Weights of a small GPT-style language model, trained from scratch on English Wikipedia.
Size: width 96, 1.58M parameters.
Architecture: no biases in attention or MLP, untied embeddings.
Each number is 200 + 20 x the weight over the matrix's rms, rounded and kept within 0 to 999. Layers, rows and columns count from 0.

# layer 6 attention value, 96x96, rms 0.266, rows 36-63, columns 0-95
194,189,164,188,177,217,164,156,179,210,246,212,218,210,172,221,173,210,182,191,159,210,162,209,191,193,190,196,234,205,218,209,229,218,245,209,199,218,218,190,196,205,178,181,221,176,151,214,189,216,179,209,195,222,193,175,255,204,179,203,150,221,201,158,185,189,158,174,178,211,204,200,203,169,205,177,193,229,181,175,204,253,218,194,221,209,187,195,225,211,205,209,193,205,251,184
190,242,166,178,209,207,224,202,194,158,205,195,220,201,182,169,195,221,199,203,215,218,168,168,202,189,176,191,174,191,209,190,230,194,201,182,198,203,191,164,166,191,198,207,174,191,186,182,214,238,182,216,202,181,204,177,170,181,198,203,228,154,190,184,190,244,189,194,197,192,204,254,234,195,222,139,212,213,204,193,196,228,202,217,245,205,169,184,176,189,189,202,227,212,200,162
172,206,190,193,229,186,220,232,200,173,195,170,171,205,211,177,216,176,186,202,221,207,172,204,215,204,197,199,187,224,234,176,225,170,186,201,213,195,192,181,172,161,213,189,217,217,229,208,213,228,223,192,185,159,196,209,132,181,222,194,207,195,197,187,219,185,208,185,211,194,197,218,220,175,165,193,200,201,181,190,197,193,216,196,207,202,225,197,202,234,199,207,185,216,152,192
188,242,239,234,173,184,187,169,219,175,242,192,166,202,198,184,181,170,210,187,168,208,248,216,212,195,214,207,221,181,196,240,198,208,210,182,228,150,195,211,189,182,218,184,221,184,254,258,175,211,230,183,199,203,188,180,199,183,216,227,168,203,221,208,175,200,198,161,205,237,180,176,168,185,192,203,216,194,201,219,216,210,209,174,194,198,185,168,225,188,161,215,221,213,220,226
184,267,182,188,195,203,231,191,220,217,184,232,212,194,227,209,170,182,230,215,260,197,186,231,168,176,210,205,182,217,246,204,237,201,228,174,211,197,218,223,174,172,153,179,155,220,236,170,194,204,217,235,179,225,251,218,231,172,241,213,200,230,183,214,185,189,227,219,231,180,247,211,200,244,222,196,207,177,204,171,193,200,214,201,198,231,217,191,240,237,211,221,172,197,192,206
179,230,185,197,229,184,196,195,186,238,205,209,162,207,225,193,212,246,218,204,185,208,216,187,192,203,179,196,217,206,209,197,205,230,211,218,188,166,149,204,186,188,196,191,198,195,207,241,181,207,198,222,197,199,190,198,202,198,253,248,204,200,218,208,215,234,199,224,197,211,194,203,193,216,230,198,222,182,191,261,205,158,217,210,157,183,190,207,177,186,145,183,199,224,187,203
175,198,169,219,196,164,209,200,200,177,230,179,221,213,212,206,181,210,197,188,206,168,178,217,260,235,207,203,153,192,212,212,203,188,195,222,227,242,176,222,225,198,220,212,233,161,175,183,224,209,167,215,201,165,183,184,215,214,243,223,200,182,214,220,219,222,200,232,231,212,215,150,224,140,194,203,196,169,227,181,219,210,196,211,192,228,252,202,173,179,230,196,240,242,220,159
171,222,159,155,206,195,236,207,199,159,198,180,172,197,184,240,265,195,176,257,162,174,172,201,195,256,207,208,155,236,204,196,171,195,164,188,200,180,193,171,172,195,174,171,185,250,225,150,184,243,166,215,221,176,197,181,168,204,179,212,184,202,230,203,156,167,205,195,217,187,165,207,214,240,221,189,221,238,200,176,166,201,167,235,243,175,178,189,190,216,200,242,193,206,186,226
188,157,185,189,159,229,205,236,231,189,163,261,184,183,235,226,196,206,193,224,215,238,185,197,230,183,191,174,190,167,235,181,234,199,239,188,206,201,210,185,191,173,199,194,196,177,164,167,218,220,198,168,217,153,219,217,179,226,150,176,205,177,185,189,237,254,233,211,208,189,201,197,202,202,201,168,182,230,191,227,179,207,158,229,177,200,204,203,174,187,217,208,175,199,191,206
185,196,191,216,205,248,155,201,208,202,231,191,181,216,195,231,198,219,151,200,173,182,234,208,219,188,186,232,194,214,203,203,168,221,187,177,206,154,204,200,230,181,226,205,173,175,183,191,162,217,191,169,230,171,186,193,229,240,172,216,193,172,218,160,140,183,157,249,242,182,187,184,207,159,198,173,229,212,200,236,214,220,174,221,177,233,197,239,182,197,164,193,176,232,189,239
202,235,167,216,212,237,167,195,158,206,212,212,230,182,186,163,181,221,237,168,243,179,208,209,203,181,198,228,201,226,209,196,191,235,226,203,251,213,197,212,210,219,149,210,188,168,233,222,139,218,213,155,250,229,217,218,193,200,174,197,167,173,215,191,174,201,178,234,224,201,165,199,203,196,207,181,193,168,219,194,216,250,182,224,210,198,202,199,217,253,202,191,198,167,217,202
208,211,180,210,162,199,214,175,236,207,221,219,187,233,206,203,174,210,207,223,187,233,202,154,184,128,206,174,183,170,193,223,214,171,190,202,177,207,209,213,186,188,196,146,178,228,170,163,212,174,181,224,175,227,190,193,245,265,186,224,202,226,159,160,193,216,213,219,185,195,197,203,200,152,229,160,192,168,201,197,202,190,215,219,199,220,223,217,213,141,183,227,174,225,174,194
188,168,202,210,203,181,208,229,192,225,207,187,201,192,204,182,216,149,220,172,203,214,220,193,154,179,205,165,189,206,195,197,201,187,171,221,224,193,228,261,205,192,170,222,198,177,233,195,216,200,208,202,213,226,223,234,188,211,202,190,213,180,186,220,195,214,187,201,203,150,201,167,181,249,181,211,192,196,197,198,222,162,208,201,173,184,196,213,217,221,203,156,181,160,191,219
180,184,240,189,170,196,211,223,235,184,143,253,203,213,185,176,189,212,203,192,195,200,188,222,184,182,162,173,187,199,210,213,202,167,221,140,235,197,201,207,196,178,243,247,219,229,199,179,214,183,204,171,206,234,227,212,185,160,189,210,179,203,195,202,219,224,217,188,200,179,180,204,199,182,213,187,131,182,192,229,211,199,188,219,175,193,194,215,185,204,203,240,226,202,177,208
168,189,230,203,242,243,176,194,192,234,208,187,242,178,186,219,182,177,176,190,250,202,211,214,199,203,210,167,215,188,205,183,203,210,208,172,165,227,181,181,228,223,226,201,226,186,216,210,218,199,194,193,201,200,226,218,183,187,193,267,194,212,221,194,192,180,169,174,189,180,189,177,225,222,185,222,165,201,189,219,181,217,220,166,184,214,184,210,195,227,218,213,234,180,189,205
214,186,197,247,211,193,216,187,174,211,221,188,223,217,203,183,171,170,233,214,206,190,244,218,193,148,180,197,164,211,169,246,167,234,209,204,211,236,166,204,184,203,191,175,210,200,183,204,206,194,176,221,206,168,166,205,214,168,187,182,193,193,231,168,170,193,211,219,224,198,212,203,244,196,167,170,238,185,211,204,219,220,213,224,188,170,279,193,207,177,252,209,197,201,209,185
226,203,191,183,177,200,206,198,237,179,183,159,204,183,189,180,263,235,185,167,232,185,187,206,241,215,204,252,199,213,237,164,191,234,179,229,175,218,160,183,183,154,236,181,210,177,195,216,209,204,172,202,181,216,235,182,168,216,208,236,181,181,170,190,217,183,208,171,153,196,182,211,225,153,161,193,173,212,149,184,189,227,211,194,225,189,225,192,207,228,219,190,182,191,204,173
210,191,239,171,149,229,216,202,190,211,148,183,204,188,179,179,200,175,209,202,202,169,207,172,212,180,211,197,225,220,216,201,207,198,258,208,173,226,198,199,143,146,211,162,200,220,182,194,205,198,140,210,193,253,180,156,219,218,202,208,206,224,192,203,246,194,232,179,183,247,210,202,211,177,181,214,203,196,191,192,165,202,186,165,205,207,195,156,196,193,250,180,162,170,221,201
203,211,167,204,186,211,174,220,190,227,184,228,210,200,192,169,217,201,194,194,222,235,169,233,172,177,169,203,163,165,248,225,186,204,232,185,195,217,190,232,209,202,197,198,171,185,196,196,205,231,187,213,233,216,215,213,183,208,170,184,155,191,210,219,179,201,178,199,222,166,196,191,221,208,179,201,234,230,185,166,198,182,183,226,193,185,214,206,191,210,215,182,173,186,217,179
245,178,189,188,195,234,225,197,208,237,150,181,186,175,224,213,199,227,208,171,220,214,212,178,211,201,176,177,172,220,201,178,226,249,226,190,173,174,144,252,173,224,151,156,192,219,219,200,187,256,214,138,184,198,165,250,206,199,190,227,218,179,200,246,205,218,249,217,200,243,169,212,225,200,227,214,244,183,247,189,164,183,196,199,155,213,207,174,204,208,207,184,176,201,201,199
182,220,177,191,192,205,181,160,203,242,228,197,213,191,185,215,180,203,251,172,223,226,169,224,181,202,188,201,245,194,216,188,205,158,206,200,179,192,210,190,220,214,184,189,150,190,179,167,200,189,160,210,194,208,212,214,227,218,211,197,209,212,207,201,195,184,204,204,201,189,214,151,216,217,207,198,200,184,200,216,224,205,228,183,232,204,232,225,216,245,190,199,241,196,188,161
195,204,226,232,218,195,209,261,165,174,197,167,233,164,216,179,186,169,222,167,230,173,175,193,242,169,185,189,163,183,192,173,186,218,177,180,203,206,219,212,200,177,254,205,203,178,206,212,217,238,225,186,171,202,189,180,178,196,201,194,176,230,208,186,200,199,172,164,196,183,217,162,229,171,218,251,196,190,197,220,218,194,224,218,156,189,247,212,195,190,192,138,168,212,205,211
169,135,220,224,205,185,213,182,245,232,189,223,195,186,196,227,185,224,173,177,179,191,218,170,133,172,211,173,232,188,189,213,187,224,188,203,176,220,215,172,174,170,155,187,219,236,216,210,211,192,188,218,206,204,222,191,200,191,187,239,133,217,200,197,206,146,215,179,185,164,181,223,219,192,194,216,166,188,228,250,181,229,234,204,170,204,192,193,182,203,133,255,226,195,172,240
214,209,202,190,206,223,188,208,231,168,184,241,202,209,169,166,157,117,170,186,170,172,203,182,224,215,173,197,200,199,203,196,169,163,199,225,246,211,197,177,218,215,192,239,237,181,211,164,151,216,225,207,187,188,240,209,250,210,174,181,184,223,195,190,198,194,217,211,210,210,228,185,148,215,220,165,162,140,227,188,196,202,159,182,184,230,226,159,192,182,248,190,200,226,220,238
209,206,204,171,151,228,202,216,182,170,185,196,211,201,182,202,197,186,206,161,200,220,200,210,205,168,172,261,218,221,188,221,191,181,176,190,208,182,240,248,207,184,191,144,219,213,217,202,169,202,190,195,247,238,216,183,236,205,175,180,213,253,198,186,168,201,222,170,205,226,207,198,163,202,191,213,207,235,178,200,208,184,194,194,215,204,176,188,271,177,194,195,131,191,229,195
186,196,208,185,200,204,164,166,195,182,183,210,190,209,210,185,189,207,191,177,200,181,213,199,195,202,175,223,187,206,202,174,220,221,214,193,216,168,174,179,187,212,167,188,206,170,200,208,170,244,207,167,204,193,176,243,178,192,202,187,197,194,174,169,219,196,197,194,223,224,186,226,180,263,214,203,201,216,197,204,176,205,179,202,176,182,207,155,206,224,199,189,193,183,230,173
205,192,180,191,215,173,194,201,247,207,189,203,226,235,232,205,214,240,172,180,169,209,196,213,183,228,225,243,160,218,241,212,188,173,181,237,209,187,239,207,222,173,168,164,177,226,222,174,207,222,152,226,182,223,204,206,188,209,204,229,196,199,194,201,186,170,241,197,195,180,200,175,194,190,188,176,167,210,178,201,166,209,204,180,212,201,243,202,234,225,230,207,226,240,186,245
206,193,175,194,188,197,198,215,228,147,203,162,180,206,210,159,186,179,201,215,180,196,212,172,207,206,244,194,196,196,193,229,187,195,194,209,241,186,170,203,200,177,170,234,204,210,172,205,217,183,195,186,207,212,166,210,220,217,212,172,176,154,240,215,186,216,194,201,182,210,243,236,191,224,235,197,186,211,235,248,229,162,225,193,178,186,205,235,199,210,136,192,174,212,197,214
# layer 6 attention output (transposed), 96x96, rms 0.365, rows 36-63, columns 0-95
186,139,162,207,219,213,175,227,199,181,196,206,200,188,222,218,225,176,213,202,168,188,211,198,210,162,211,205,165,182,196,225,210,208,267,144,195,225,226,216,210,196,212,202,216,181,228,197,195,219,187,191,178,237,193,165,224,193,226,201,204,201,205,190,212,151,209,227,165,176,193,168,218,222,194,224,231,180,192,166,215,185,200,199,198,194,200,127,189,226,162,253,182,209,226,159
200,197,175,216,175,223,201,189,174,199,175,193,207,194,186,138,158,199,183,213,187,213,217,183,212,152,240,215,179,228,185,203,199,220,189,183,190,235,168,181,223,197,219,194,219,237,244,181,182,216,210,184,217,199,199,197,192,247,194,218,208,198,200,156,207,193,237,175,231,137,220,227,202,200,216,238,227,163,172,205,176,195,223,223,217,229,210,180,210,180,205,197,214,233,213,221
195,207,210,220,208,197,210,203,213,201,219,184,156,226,157,158,159,189,165,197,221,243,181,210,193,207,201,197,196,235,220,208,210,208,162,204,217,222,214,158,214,206,204,207,226,215,219,184,204,200,185,199,200,182,168,208,191,170,192,203,192,198,220,206,187,216,229,170,212,187,189,258,210,194,181,195,204,216,188,200,194,191,205,193,189,241,220,226,232,191,235,180,214,194,220,221
191,261,247,207,167,200,205,203,221,155,225,210,194,186,186,172,222,194,235,235,178,217,176,237,203,215,179,192,209,158,290,222,222,167,224,195,252,207,174,214,195,198,216,196,204,217,175,200,181,203,191,213,203,218,165,163,213,200,190,209,208,204,168,238,206,184,196,218,216,216,185,208,244,177,186,233,211,187,184,208,200,181,174,177,244,191,168,182,201,215,152,187,228,182,223,227
213,244,204,220,168,186,193,172,204,139,205,225,192,180,207,223,142,196,179,210,200,204,209,211,222,208,224,219,168,196,260,213,211,248,184,204,127,170,234,250,206,197,199,204,258,200,250,169,214,215,256,189,212,241,207,228,162,182,203,207,213,196,221,201,228,227,224,187,199,202,205,186,210,255,211,157,206,160,231,208,198,197,209,198,188,253,189,278,181,209,206,207,233,212,205,179
186,249,211,182,191,219,209,206,191,243,184,207,196,213,187,145,205,202,194,235,205,205,209,196,237,172,182,233,176,236,244,204,206,204,200,235,201,204,208,230,201,200,206,214,206,196,188,201,166,202,206,202,191,186,239,157,202,215,265,210,202,216,207,244,194,217,166,196,214,238,187,211,205,202,211,219,144,153,229,213,202,187,187,175,221,202,170,234,230,175,149,187,201,190,203,227
156,258,169,242,191,210,202,193,199,223,187,192,212,212,188,139,168,202,221,167,179,221,231,170,209,261,226,187,190,219,196,191,145,214,199,179,217,183,227,192,197,167,177,211,188,161,180,174,205,165,162,193,214,190,211,172,201,227,224,198,208,207,197,179,216,190,204,213,187,210,174,217,227,194,228,219,202,215,215,171,195,213,191,192,194,227,248,156,177,224,223,223,180,174,162,153
185,198,198,221,196,142,232,225,138,173,193,189,195,188,186,221,192,194,168,192,176,238,198,176,197,213,173,182,163,215,174,207,228,228,217,261,191,212,168,203,206,185,220,162,165,201,232,201,148,183,200,186,193,214,148,237,210,194,196,208,185,148,226,161,233,139,213,198,217,144,225,245,205,247,209,187,171,208,152,210,198,178,184,166,217,207,212,217,218,175,252,184,208,209,177,270
186,132,178,206,191,192,214,203,199,238,211,178,185,181,249,245,196,199,172,197,199,205,220,202,191,230,219,212,233,264,140,206,166,188,233,198,169,181,184,169,215,178,205,210,193,204,201,192,206,218,181,212,219,198,212,215,182,191,179,195,198,216,183,145,164,285,242,184,222,143,201,186,205,164,182,173,159,179,228,166,178,227,215,212,190,225,182,190,201,188,181,147,161,206,179,195
204,197,196,188,176,216,210,225,178,272,189,225,185,150,222,239,198,218,215,156,209,187,198,198,261,236,185,182,202,184,202,180,186,174,197,211,179,210,248,161,202,159,238,185,158,229,211,211,138,216,173,217,162,205,203,190,252,186,203,205,245,185,206,154,156,167,194,227,225,187,192,208,237,177,175,192,202,152,190,204,176,197,159,158,217,186,226,185,186,172,130,198,181,143,195,205
201,255,218,180,201,147,169,216,161,200,190,211,189,167,218,237,191,198,191,166,222,160,182,183,206,155,205,225,223,184,254,214,166,188,231,165,195,193,235,185,201,201,194,182,226,256,240,190,183,258,191,215,217,207,210,180,208,214,213,208,207,195,196,189,263,164,225,197,217,209,194,196,236,223,182,213,174,188,188,226,206,211,205,248,197,187,257,216,197,232,159,193,234,193,189,144
213,191,153,235,149,224,229,191,198,212,166,218,187,180,202,209,244,149,221,207,194,184,235,208,241,216,208,171,194,237,158,197,212,168,224,158,146,175,236,280,242,221,204,202,215,197,193,186,203,178,224,194,209,235,231,201,166,199,158,224,206,208,216,217,191,202,170,194,184,187,163,210,217,151,240,208,235,127,243,211,183,208,215,195,204,219,171,187,179,167,195,214,187,227,169,198
197,179,220,214,188,187,201,222,190,239,194,201,200,201,204,211,228,174,194,186,203,141,172,226,170,200,175,203,199,186,200,225,200,188,186,254,203,190,225,197,188,207,190,209,204,184,189,180,236,220,260,218,217,205,179,211,169,237,177,207,185,203,197,233,191,232,194,144,196,232,193,194,172,216,214,149,205,243,206,198,235,232,204,201,173,184,231,253,209,207,194,184,222,168,192,174
230,207,183,187,182,155,223,187,199,212,191,199,199,196,203,190,201,212,188,222,221,203,229,218,163,258,196,191,192,222,229,177,195,165,227,193,188,171,193,202,223,194,221,186,234,207,198,178,228,171,187,192,199,174,182,197,195,185,138,239,190,194,133,183,187,260,189,173,248,178,209,203,186,195,157,214,143,203,207,193,224,218,238,237,189,219,170,198,196,201,175,186,183,225,219,169
188,212,216,180,242,186,170,218,180,210,160,217,235,209,162,228,164,212,193,231,185,202,167,247,235,200,207,189,220,162,219,175,202,190,182,165,218,197,183,130,169,180,220,148,217,184,209,214,242,208,181,185,226,192,195,213,236,160,238,230,217,192,185,212,157,222,219,214,192,214,215,156,172,230,207,177,188,208,218,181,200,235,211,234,191,207,186,195,202,211,198,186,211,216,205,188
189,218,226,229,247,217,200,208,213,199,179,228,166,189,157,227,201,201,224,202,181,186,189,188,201,167,208,165,170,205,169,219,111,213,183,178,216,218,243,225,207,201,201,150,182,208,177,198,159,212,199,167,213,188,221,211,148,155,154,164,208,207,193,191,210,198,205,198,176,205,210,183,219,159,241,205,220,215,211,254,190,192,189,208,225,203,253,196,182,252,214,185,188,180,179,166
201,209,188,182,159,175,200,212,195,208,234,173,177,197,167,187,171,201,170,205,207,218,230,185,184,171,196,208,202,232,223,179,185,204,200,172,230,225,180,170,231,230,238,203,241,205,223,168,205,175,156,208,167,250,211,167,226,207,235,213,188,149,234,214,173,196,255,258,161,184,183,245,206,213,196,219,194,269,224,218,186,211,250,206,186,201,185,159,224,180,255,197,182,184,200,174
178,216,192,157,207,187,194,177,240,173,217,183,181,198,193,203,196,208,192,227,204,175,222,193,205,157,215,218,163,208,160,187,193,184,218,143,226,215,169,242,188,222,201,230,239,168,198,228,220,184,174,239,175,283,166,190,204,174,154,191,151,193,203,181,204,225,247,193,140,190,193,150,214,213,203,203,198,225,251,198,170,183,217,205,186,199,159,211,193,197,219,224,188,203,224,222
194,184,207,205,184,191,213,221,149,244,203,198,176,196,223,213,178,185,177,191,170,199,181,199,171,158,203,197,153,183,213,225,142,213,221,238,151,200,205,193,222,197,193,179,210,206,248,210,227,219,239,218,204,218,230,197,190,201,181,186,178,196,249,216,209,229,200,199,212,190,210,203,211,186,209,177,182,218,196,180,200,192,192,205,166,189,242,180,199,210,183,194,185,193,212,154
206,256,212,192,181,176,225,177,205,225,220,183,197,230,185,241,186,227,203,204,224,205,186,176,212,167,188,191,228,198,170,163,180,190,218,193,181,199,175,234,187,244,156,257,267,173,180,238,159,238,222,179,203,173,211,243,185,171,258,176,193,205,225,194,206,207,240,166,204,184,230,213,270,202,229,184,159,203,247,196,165,240,182,181,199,211,197,238,232,219,165,181,168,195,169,213
204,199,168,213,179,215,176,179,166,132,184,237,197,179,191,210,166,209,200,187,202,184,194,217,212,204,209,187,204,218,196,197,196,194,187,188,190,206,228,179,203,185,175,180,170,189,228,214,248,224,217,172,204,172,242,199,233,211,246,204,212,204,195,255,200,219,179,209,203,241,167,173,206,216,220,199,213,171,183,198,203,198,241,179,162,199,183,184,207,223,214,244,206,218,191,174
192,229,185,190,171,244,181,232,223,262,212,183,193,205,189,201,189,180,217,216,209,233,195,195,223,223,185,168,214,188,243,216,183,202,148,183,226,211,242,134,196,206,194,188,212,172,209,191,194,194,176,203,215,179,208,186,208,189,132,221,198,229,221,211,174,208,256,142,178,234,212,172,218,186,207,233,199,286,242,226,218,184,188,194,194,213,252,198,186,183,189,185,194,222,221,182
202,101,187,195,203,141,218,211,206,205,135,229,226,174,143,210,244,197,218,184,174,176,211,190,202,164,171,178,218,188,230,185,207,161,242,202,201,190,202,244,201,197,208,162,248,186,206,197,200,180,177,202,199,163,139,193,185,126,228,205,221,203,180,222,165,215,169,203,209,199,214,216,191,240,201,190,193,201,264,228,245,219,237,187,243,195,156,204,173,210,190,176,209,242,229,207
192,207,192,205,213,161,156,171,264,163,153,194,199,168,223,232,173,184,184,202,198,174,233,204,185,292,192,225,203,206,207,192,175,208,168,175,218,196,213,201,183,193,190,234,228,225,124,183,214,221,175,236,215,239,188,216,201,199,153,243,173,217,196,143,209,193,169,198,207,205,236,228,224,247,200,221,203,165,147,159,235,169,170,221,207,138,237,175,172,241,203,185,199,221,183,213
210,181,202,180,175,193,207,188,181,142,242,190,198,210,236,285,207,177,222,226,241,195,214,223,195,192,163,188,178,171,213,225,239,196,235,213,208,187,195,204,229,204,209,229,209,208,192,201,177,224,181,216,202,272,219,195,186,199,109,206,180,187,193,221,199,185,224,212,196,224,200,186,216,193,176,209,228,227,199,204,169,181,198,157,201,189,211,217,214,172,159,243,228,183,190,167
215,195,222,212,198,166,192,193,226,177,208,215,194,231,224,225,183,225,170,212,232,215,182,201,201,160,194,254,197,215,212,179,206,207,214,187,215,242,199,190,189,233,174,227,218,234,197,204,181,259,197,179,214,214,176,191,192,208,233,187,203,237,180,170,228,210,196,203,210,189,201,200,220,214,185,203,160,204,177,196,212,177,184,192,208,188,211,192,208,193,163,184,207,195,199,188
214,193,163,253,182,116,192,202,222,166,197,204,181,194,205,223,195,174,198,163,158,240,249,215,192,194,192,181,171,184,237,161,185,202,203,238,204,181,240,200,212,193,229,216,175,222,193,208,200,161,193,190,176,223,209,204,203,211,217,218,189,144,213,203,183,213,186,191,169,218,171,259,205,252,180,153,205,190,209,196,178,212,225,141,195,196,198,219,200,193,255,184,207,196,180,188
205,180,181,151,158,240,211,186,241,205,180,176,219,181,206,158,244,212,181,189,180,189,217,189,198,225,180,204,183,174,216,250,181,194,222,212,259,217,179,243,221,207,191,238,175,213,206,183,179,211,198,252,242,166,183,178,190,201,203,203,188,222,220,182,201,214,173,137,156,225,198,249,183,188,217,222,165,162,175,258,190,168,241,190,220,191,236,238,216,174,186,191,191,179,225,196
# layer 6 attention query, 96x96, rms 0.183, rows 64-72, columns 0-95
187,220,208,202,195,186,177,173,183,192,201,220,191,173,196,193,222,204,190,192,177,201,204,193,223,203,221,168,187,165,213,208,194,194,214,190,219,205,225,224,176,206,202,208,163,200,206,202,209,178,202,209,191,206,197,224,211,198,195,204,207,202,201,190,207,190,215,200,196,213,209,191,215,190,209,195,220,197,184,204,221,187,203,187,218,184,197,193,196,221,195,209,203,188,215,200
192,195,187,209,184,174,203,184,174,187,195,230,178,179,195,226,186,233,197,190,206,214,188,211,223,190,201,168,213,224,194,191,219,205,174,217,232,206,201,217,194,221,235,213,179,201,203,212,181,198,202,166,139,222,197,183,224,175,157,215,217,180,188,206,201,199,205,183,221,215,212,213,186,186,203,230,193,206,218,211,214,206,242,165,191,207,226,219,202,192,191,217,209,226,190,206
209,197,208,206,215,184,231,227,209,198,237,199,205,179,200,201,183,214,188,191,237,192,212,201,215,175,205,219,199,248,194,187,191,203,203,186,219,204,196,184,207,198,205,181,200,219,212,195,185,226,224,184,175,195,180,213,198,228,184,213,202,225,198,182,220,190,226,222,206,186,204,220,177,215,178,201,214,187,198,219,193,179,173,210,208,193,180,183,193,206,184,200,214,194,170,183
210,218,197,197,196,212,208,201,220,200,200,182,207,208,187,170,213,190,189,193,179,195,250,190,199,212,206,207,209,199,221,216,173,202,193,191,209,187,195,192,213,181,155,217,220,168,202,195,224,168,184,232,225,176,141,215,183,210,227,203,203,219,175,205,200,190,168,188,224,192,201,176,198,213,202,197,209,213,212,206,194,193,214,208,180,196,190,200,191,195,201,190,193,188,221,206
202,181,223,176,190,193,217,210,198,216,190,180,193,212,173,208,218,214,209,200,190,217,208,236,193,204,220,226,179,194,202,208,198,193,205,195,197,176,184,235,219,226,176,200,210,161,211,212,203,190,211,210,208,204,182,157,183,214,228,191,191,201,211,212,191,212,203,196,192,194,205,164,176,202,191,199,202,207,189,178,229,223,182,210,204,205,204,175,194,184,179,205,207,212,245,209
219,148,189,201,195,169,210,203,175,188,177,204,195,192,208,195,214,203,190,219,183,185,210,193,197,223,210,189,171,195,208,217,227,193,220,226,208,189,214,212,212,185,242,180,179,181,201,211,196,215,190,187,187,216,195,201,206,162,197,180,164,176,224,217,197,209,169,185,173,223,179,220,206,203,189,208,211,223,187,204,207,191,207,166,195,205,175,189,192,176,190,218,183,209,214,211
158,227,199,209,201,213,188,195,222,204,224,180,192,211,192,220,232,162,209,204,187,192,232,209,208,175,199,196,203,199,223,204,194,203,216,203,198,210,184,194,209,194,184,197,231,212,197,179,218,191,213,206,225,235,195,216,189,209,204,227,181,176,201,214,195,209,194,203,222,190,238,183,212,189,194,222,229,185,207,173,199,209,214,181,182,141,217,216,206,197,199,227,200,186,180,203
195,224,176,216,187,217,189,209,192,187,193,239,179,203,232,190,223,204,223,180,203,189,182,221,190,193,201,169,231,213,210,183,227,211,190,219,201,162,225,226,182,209,212,209,170,222,169,234,199,237,210,220,186,237,183,219,197,176,169,185,201,184,222,208,194,211,210,160,213,208,200,203,266,202,172,176,194,205,209,200,202,201,212,185,211,177,216,193,180,220,197,204,195,199,195,195
192,198,195,182,188,191,226,177,221,207,221,181,174,194,174,182,194,186,225,180,213,190,172,158,203,210,182,188,199,211,184,166,197,183,211,212,204,204,185,211,196,176,185,208,204,184,213,205,216,205,197,217,212,203,189,188,214,194,239,201,205,223,181,211,210,172,188,214,199,201,207,202,211,195,215,219,193,238,226,213,176,205,198,251,161,199,175,220,212,210,224,194,186,193,196,232
# layer 6 attention key, 96x96, rms 0.194, rows 64-71, columns 0-95
195,198,164,187,188,231,226,197,211,192,184,191,202,205,191,197,197,172,215,212,190,215,208,175,206,217,212,178,212,194,215,217,206,240,204,171,203,216,195,211,199,196,214,218,186,210,193,187,205,179,194,209,187,210,196,205,189,180,215,244,165,168,173,245,206,203,201,195,216,201,182,214,224,205,181,222,218,222,177,177,214,169,206,171,238,227,186,178,187,191,226,182,185,215,194,185
187,207,207,198,203,191,199,213,216,197,210,183,201,217,173,211,185,200,210,189,217,206,185,188,210,189,180,202,225,199,206,182,185,200,205,208,185,180,173,166,228,216,194,188,222,201,196,199,224,215,227,222,208,188,203,198,224,199,199,172,230,186,204,201,204,193,208,209,193,223,186,199,191,217,221,199,182,222,204,215,207,226,220,211,187,212,216,202,223,173,200,209,217,212,208,219
264,222,189,199,231,183,190,202,194,229,187,205,215,244,181,213,207,184,172,188,200,188,196,198,176,188,185,189,209,205,222,213,191,199,211,226,206,183,208,226,181,207,218,166,210,202,197,210,196,170,191,224,249,209,203,204,212,190,184,201,208,204,201,209,218,205,196,224,214,181,192,217,193,194,185,170,188,197,189,181,191,193,196,226,205,185,209,207,189,189,195,185,192,200,217,245
266,187,199,214,213,221,214,180,175,204,220,204,195,241,177,201,231,205,186,212,208,171,206,217,210,199,230,193,194,200,184,215,193,187,183,171,189,200,230,192,193,191,228,192,197,189,222,212,183,186,211,188,209,206,198,214,204,186,207,203,193,165,204,201,190,214,204,178,207,183,211,181,211,197,185,210,173,201,202,184,208,211,186,188,191,180,179,153,194,216,203,189,168,213,203,202
164,205,208,199,199,235,188,193,215,202,213,192,185,211,174,208,211,194,237,250,194,207,196,187,201,214,187,165,236,229,200,174,215,181,166,184,216,208,201,204,215,142,185,194,194,179,187,196,231,209,245,216,196,188,190,164,219,168,182,208,211,185,214,191,198,195,173,211,191,193,205,205,197,200,211,225,215,203,196,216,213,218,210,191,198,192,182,166,187,197,200,184,225,193,194,202
184,217,212,233,209,194,209,159,255,182,199,208,195,202,170,215,207,180,200,223,221,197,219,175,227,198,207,197,214,223,200,217,197,190,187,172,200,182,214,183,198,186,185,215,208,162,227,185,205,184,189,193,234,187,208,213,205,209,192,222,205,189,200,189,214,180,209,196,165,186,194,202,197,221,180,192,213,203,166,211,198,192,220,224,175,205,224,198,180,208,218,210,198,193,179,167
206,193,185,208,185,167,194,203,223,194,203,196,193,208,164,201,186,213,203,205,198,191,193,198,196,198,187,178,179,214,187,192,187,198,213,159,232,194,211,198,208,186,195,205,203,206,181,207,203,207,210,204,223,198,193,191,198,187,207,197,216,194,221,224,195,193,160,182,222,212,195,207,192,196,191,239,213,193,222,212,226,231,180,166,193,197,191,194,204,220,209,193,211,226,214,195
191,220,195,193,201,201,175,222,205,243,203,223,212,221,228,180,197,202,201,175,188,188,195,238,208,183,165,203,238,183,187,182,208,172,260,179,174,204,184,202,192,159,214,218,235,239,166,205,227,226,205,192,213,196,237,202,180,219,220,228,201,221,206,171,233,194,207,236,229,198,197,213,165,159,179,190,220,194,220,141,207,199,207,202,222,177,209,220,219,204,199,191,187,231,206,222